Part of a small language model's weights.
Training: 445M tokens, 3394 steps.
Each number is 128 + 24 x the weight over its row's rms, rounded and kept within 0 to 255. Layers, rows and columns count from 0. Numbers have three digits each. The size before them is the row's rms in percent of the matrix's.

# up: layer 4 MLP up, 1280x256, rms 0.0515, rows 56-80, columns 128-255
# down: layer 4 MLP down (transposed), 1280x256, rms 0.0515, rows 56-79, columns 128-255
up56 096:074157110139130171136134133097142129131173108128185111122130150121138111127117122178118152178149118145162125127123141154151100090132131137110117154143115125100134104091142095105144145112121164144144102163099068103091185148150168100117089150164113133113148094142185159120128104112103130102112144129115122086175140140092124155129100122151100150158105118114148101083148084116136117134147
down56 090:134115100117154153099151089131130112154133142135148122113149084141128131090135129142157154098117107113123155138109076102142110110110150162160125137152143140137189073122164129130128112125063134113136124108163141102093125108174134129150167157066107089128113148126106104153109159118155167128108100107119119148119148157109120119107068129152146141111115088099117098138092146151090119158102
up57 103:112154108082162185116137174114125111148133117148120132145133151155126142124113146130151106172138151141150131102157098147129145152147124155125120150145161155145099122101110092145141133136152129128143080137103118130121105110126136179120168116171084100154174124106105125107101182100115116114053142126148123167142128128110131123098149143113120122147118144165138110070104096123123129108136
down57 102:137150128151149100124106129128163155112116173130119145117108153160111127154153131138100132089098122114152109124117134105111086117129069139142109064142150117154120067119088093123111134099129079099113090109099144097093133115141112111122123153176180152116146134152170108119153124144121145087087155129127149174128153141131154082149131156153111116126136107122116115158146149150123129160140
up58 089:090163148113142106095102078142129100097111120112120134124119140108104164140142144137125119164184141147124129124118095138135118123199106109102160170149129140129124095088113115140158164187132118132113136141087177114136104117157129156125119117110191149099098130140108091128127159119134154119139120112127123127170160134080118175130102143122166159100106128149136115147137105116135104125149
down58 094:129156141122152112172125111096125132128112181125144134170100139161101075069132108124132100125135098089093124137122128136118138152094156115103154135145183161097160117119132115100115091105118172114125148117139115122173083121110123123120153143135144133119146103095172123154109081101115122171116124082150179157132168121133117072115145121129118112119159134101143121137104154132104156107124
up59 111:135136132123138130146146163161130143146119076131146138120163114155091132150103119122129173137137137106137142144135117148125079121166110088125115109096092153128147114122145119118136120140090140109150145096108153144157177131118130182132162169150146113128109164150087116095106128103146110115115149146155083118103123117169121148106168130135119130113101109177145125143141134112153151125088
down59 103:159149119157124100106145117091121087098151140093089139124158127118152155162123145122111135120124102143136177134182163134141087117101159123123122138150119159152089151173152123112102155134122126114139108120121143111113107114149089139110148121130107141120081142156101117135123134128081167137131125132153082157101144131118138146117174156160138126111070119111140106112162161093194122134092
up60 096:177143090157103107145134151134137112117093149145134093164092107173127095099139128126064129118143169133143133132136177131140108116130144064122124143140115128126139163148143136100088146149104118145097174146113145143158167077142113148142133106126109178135172147119105129126112132163110107134106129146113078121131140106127145089152083120154144160122103096117119127178109116064167110105071
down60 104:155076165082145121123144127095138127152136123117147145122144127135161073128148119127172104119089139148126151133111155102114146106083127132157121118118105103166115118125137116165141099111150157144122100164124130146096150129104106149137167109151154134141088138150127108121146097077083100152125085146128163141148112128158114137080123165134149168108108134176156164136128110169113135127116
up61 095:116099130100114116144151149124128122133124158100138075160150085130145108122109095136128124142127119140170124161189129121113133083161149135161147085083107164126117151125133108125138111153109128117134126115136172126156127151135135151169162131095096134129148133129123070151110129156173098111106132166110147078123156110126112078118145164162127136143125164133094152069127145118153125116128
down61 103:176147117102141084099120121079090127121146131160131152174140130133120138153162156113151134147092166089114123132133111100084144144121136126099083094191139078123130153158121127119102118134128158149083093110095106097101120092140127162153120152102133129078134085128127130133091129139114109116134173083135126155132102146127123128151124107108111126131069079148150133107154140101091112110146
up62 108:112126118131113120111175101139148152154119167140139102194113162122136117129101123118100142111147134167120148079097118097152112125109129128121116136116151116136144149114149124120153085120106099133129171146127117143145166117159103137085168091122121159129143128134179153107114086159171099125155137119106130114142140136143150138170132128099109137091124130126135119140088160117117143138170
down62 103:133127105154159151130117182136125087107136096118105161127130131104190150108139152152146147133107149151152135137155129131133133139119133141154130122119118188113135097167125122103130190112161104104122114109175131132076100119113180166123156163158135112147120146083104114165099136103091089087114138120122135181121135108134129138072102132141142147143111105135143115129106132113133155129074
up63 099:096087148110166089090162106163152133124085154138146169133106106145095142129136129129123167141151183117105140166114152113163113133131127150131114131157114117100091140115130123165147129114141106088089126104079073142106104109109123124142116131104123163101133125168133085154133113072136108107101108100082151102085138163089120149093141164111158110131099154158135143137114121126133129136116
down63 095:135144142117092123140124118102129128115156134155133117097136115149107126124122113152122093134138108152114152128140140107109112145130095112131116100123137139132160132122141106075094100131147183124150170120135158145139149088149150142107123135135140141146112130119139186130115101112118137144152165124130122168155081100167136127111136090116095098141137112090113095126159151106113129122177
up64 084:149116128122138120133096121111157155139084115127128168127116137123102153103096157164095143094141141125130124105092152141082091134161108121155138084121098152145131172133123139117157108149139123130106098163155118100153126148143131097155183140093063093121165116127138147143179108133115106084126115142097107200128154115110121076089101126138107116113118123080135107157106150079123082140125
down64 097:136131133133097099119186133150148116119150147107139132100148118173104112115103143100131120145095116135144140141164100094166140136149114137138087159098128181087142147099123125161123102137133126123163116081101108153111128114127123156161171092168162176123106100154095119108122107108144112136128141096143148092137088142126129134176143121104143144139136163188124142105136147160087183143159
up65 097:101152139105102105148111131105148091133173143101169113124103107138149113147125138087135155116115128134163129122141097113089152112150090127166137156119134138132121126160113139152102139110175153102138114141108103169118110125136157153090113139101142136092139131111115114149149142107109119173134157148139155171074121123130152095138177125085139130152136119133080104115128129171148153098118
down65 094:134133137143140133108118122133130135110110155109105127150130120098069124139135124168119145089134116162157103127151139161167116131138151112135166139114103130088116126112138154124127141137083125118158149072152127126129106136111136101094149122120101094118128176152177107109180137138130157113111139100129107135165154112117094120140105141139074114134176170133175133164090139134142119145141
up66 100:144158105142141153133148114141093140051112099164124121129129142081111150140098105121082153128130136121168114160110136139151132132082101114127104104091112160075129137153143088132140091172094141133138119139114136148139122117113106172170129114127123111118149185145137120105124102045152122158142159121095097129146174114159143159179152122122114125188135141116125109130177164133128123099130
down66 104:138144120129115124156133094122138150147109098132081145126126149109142145156106117134146096096107121116054134090115174106130102110179190139102105126120194082158103160105097130155114134107132087102173107156153128107138134139140169103129160136162124097086104111119152108143140135143125087109133141126131164143140122141142123142104137083160156098078117115131092090148115119129138108124137
up67 095:052135111113145070143135149135137119129111146097118120190127139166160095108138153129136118065115119128168124124172188125141150151117139094152138133138161137104110141149095128159148092095100146127115107119118151107096148168164115150124189123137170168122128147120122103138160141140150119143120088136130133095123132111111146156128121154130127111144089111142100139121137157133171130139114
down67 094:150159150150091126103163139101136135140135134176175098136150124118143102135140182112119128137102139141167090140140150120150088130165118112150101121122146129105149104082132135111137113118107105099143114115147117104122143124096096149103171136111165131187120126112122182101129142152142169129144141107175154134151098127154110122125105096096155125156143156106158117133129107144064113159162
up68 108:120136179141118111114127151150174131138099146091140142131116142129134139106128135151126116156142080146103150105126134117093130115157090150122086090082136108108121109113133139160111108112103108124125129170135161151146104096146130142138076090097140111188127130113138123099127147175150113109092112176118100085087098158098129155096159163140112133128116101146138132132138112147190140138156
down68 108:146153118137114118180134118138145157156070134154133126102102129151121134139076134130104183105118129120112125129142182097133112112136109144187080102101090120141108111124114112152126150115130118140169164146122144152112133151113077121148135105133147134135151100105094090126183154099129111124094144153109125144152107145117146179127130127148143166125116116160091124142115168108143123119172
up69 098:111144087173112104131100115103119142152135139130136153100122166098104166139148074180155132096135114125104125171108133145149118094160134094121132109158103155146088126135132123103142124130164122092142110126158102163118114128132131107102128161171129147138129109162153119129113137132117114146105106165112154133110062150066111145117143162131138145126145125120089141102143124147098139116157
down69 098:106100117096126158092127155141107078151122098107124118177117143135127141126137139078173137161090113131114129101154150094119112119101147124134110113108105104112099119110120114142111153125136115155142158131119156101163143118124106134136139114104125130149109142131135134104188124106195107114080099064150116123149115154159126111129080132130167116129128075112122085145113084116135162119143
up70 100:114132137103124122125141111107151127131109123133147124096107149124111102158144094113125126104144155117164151146138109086130149116124148137123108153128088144135118124143091103133136120109189112148136100104129129124119144147166174122105186144197099141070095191159100127129127154101106126125157131120124136109112108105154154173133079176099125135135119090177115125129109105100129143178148
down70 093:154142153119162134128103132195153089130108121137118162142128164095125111104122163164131148114140141114138120085147110142098143145127101136089130134131148158150114115123083149162134145152089108111169144161112088166123145119122076159178132087118137133125115082078155126115118096169131114140149084140130141134140143111133126122172135106147136177179133171095094144118127117134124114101111
up71 096:120146096128149092087112106102126116138119123074167129158092132094112116135074135152164102126174147093136163104117112110114151127131125128132130158158142139141147094150123106092132144116126133121176129118103143139130125164123112128141141194129154131115172146113103136107149151118133179137149172125073112086134120127152117138097085141120092137184101170140139092125126112144161127139143
down71 102:122158119134132158097131167136114139132104096161134125131130155145119102137156104100113173123098133098135097136140152164111154132120150159151126100129104093092138150133130141124116155162142131100120169094099171122127125111110143090108121125117171144143130114134126127118118127078093105104139150139118144142116135147123113128142141087132114108156173129099134151112136147153166109123123
up72 104:086141083122133170160145126104144154143170145087103137162094143145116135179137175128109096102126134145138137131107126107075116091144150161103105118147110136121124106135108088146147129149144119131160087136171161118115132141149140110171145139140111118108080147113139104137134130120134158131156103107117118121154140149127125122139136167129104165127114136151138117106126102121081114141121
down72 105:143152159108098093104117157158109096054100110152131132140134113153149096145090147125140179110120125118109155132116120143122121141132170092147147105102121162143102128113110110112138135151118109125092085138135138123155128114099093125111094095135116086124133146152172141150098131157133139081167116131114111109112142162090133097082133084107116139158103127142125128159180165112137121119105
up73 098:116136116145137111188139109133097151153106165158122190142146117131129122107114089130138103107106101128139132149106134132169117094126134151139150084123147144106118144134120159110119138140102123103124118124090172116125123115092126101114134165102090138092138178147095111142140173126096152098121093134151066087126109123113138101162147130145092142116092147164132182156155094101127145131128
down73 097:132151109132173150116111130114127107129144145149115104114111148117093114150125109128106149144124104130154133121143153122103135116109171129100114104143115112148164133126153140153114164129122114141118174138108119121128123133106126138136104116146142096149104094118115132118166104106090150158161172150114144127161169140094155121096111141153119112155163171124086085146146162121142076124111
up74 101:134144150155129132149180134086146122100106109136105137120103143128116147152104140133119142089130111119102142129135121087103149114141110118124136118071107138142102102152115138138151137124140158134128125144107150125115143131119121125120139158152175126118139172104131082106180139094138090158128188108159099120113122135124187148089134086173111120117118102156107184149163128125090104133081
down74 100:116123094110147146159117141145107084162116162105160113097088135135135135128137106124116130116119116093174107113121127099151097106093128203125149135175127136071189131098108145135177139168119125128165101144142158124089127105115137171119143126122106118162095132109149168142125145147143168120053130144146128160138111128121113142136137139138144137141135094145145094115127118073156145123113
up75 106:131146109133124117137139106147130095104130102089172139145107152162086087130145127145133131109126149114122155115110142137178129133107109110126135125166121109119143075111181152136141092137142112132146138132107153116149131120148154123067135129149147149128164110166115081128130135161122064098118154168151139136137140151132112153098084175128156093145120110139129120176146137130134169119105
down75 105:128166114103123117115152083098171115160154126146092152134136089138132161120130152139175113144158094134139147139118093121118097117111114118119115104161118167121169138118107105089132158099143099173100173130110133130148102152146100136175091109133175175180115137155135159152097084104117148120120174115107120095111154093146110137143145105138089104106128148142144156147156138138127121126093
up76 095:107100136132148120113131169101132139162162136144138118120163103138116164141123120132168129120116105138138139148116119126113080132094098155110133137140137145098118139156124118132118124142122140131150113144116081176145082104115122135092110118143105164091108143141123127137125144091147103107123143141107090123106102112105118172147133112094103092154085121114149155125086090095105076160070
down76 100:117147179171150120146122147162128115092115129130150143129125128166136092106119127108096087132138123169133126122161078124146116122136140085118099118122140136170128107173116147150148095130142151151122114182131094108139121117139152150146102172132112130114127116090162110114103117123099130091127155104081116174174113134102133117112121155099125092095111096055159117113140137139138133121147
up77 095:151124094103122128116098103077134112114142133121116116110156107159104104092103168165122142137092186103126140138133138123137104159166123094089108105110135093117077117115133088117102144109093115164149122132155117144150122160135116130150128119143129108134105143124152096101108144160142116120118125171104199140140118118123106102106145099097142067107147114100073146137145141124094148157124
down77 095:123104125066129131131116109146117093110130116129130128120145114118143125129156119103110112115134144083109090122115127123122159088123125148142139149111145118104169105142096148162122071095106157091098089140079137105153098145098116136133139175101178155164132091148120141177116099156149130151116127152122131109125119154126123136117136118135137116150185168148158132137134106131157140163094
up78 083:139132133142112117107093136091141095085138137122178153158096095103176154160090148120105090100137147133151152148151125157138157082124110139107161101130092175077125152079174164114113117120150167087110136137089137120145134128175157137142134167117091120092108143124161135110159087167123107126169073134151128135112112159106114104132086119124148143105124136116130142120122140108126118097149
down78 088:085088138135139132094112128142150150083122162153124111133143146159138120093157118110096153168122139123104107154103117143136118117113150101139137132131180132149111123112159111118122137146148131108117069120128138116082142120102070122134117121147151123148128146125069161139126190152098141133132105115118147126135158101158129104119142135165143125142075138167106150151102159138131122164155
up79 106:156087099167137141121103089122148150129112129098144146114125151116159121143123125093161088092092147122143144144131153087131128122150120095128159116100134144149115148082162126116162144110105152114141150133160141117138134134132147123127193131102094119140149133148100117167102139120121165153125106137160154129128107129134104130131160109158102102115144143119163172102147082130112097156152
down79 099:088096117134122158150130090083135154117126139108161154116100152120095110127139152117140108124087109159168161106130144171142109103136097143144145118114127112130081133138085126125148083086108107142145166166110123149101104108124162097117128105119114086147134108166148143138092147139116134164154130085131120132100126161196111152115142165108153090147097159161111138145135137134089165126110
up80 117:124144150115150178111097107186165085118124130128111130180095151119118119175121110104171151117110106164125098074158091150136091090136139126139108168144110137104102144147110120132116126131106106105109120159134101148162121157095151102117143134141128141150133110158115125115129192115125167137144124141082124126156134149130105090117089119078126131145173132144108137127132112154083162117122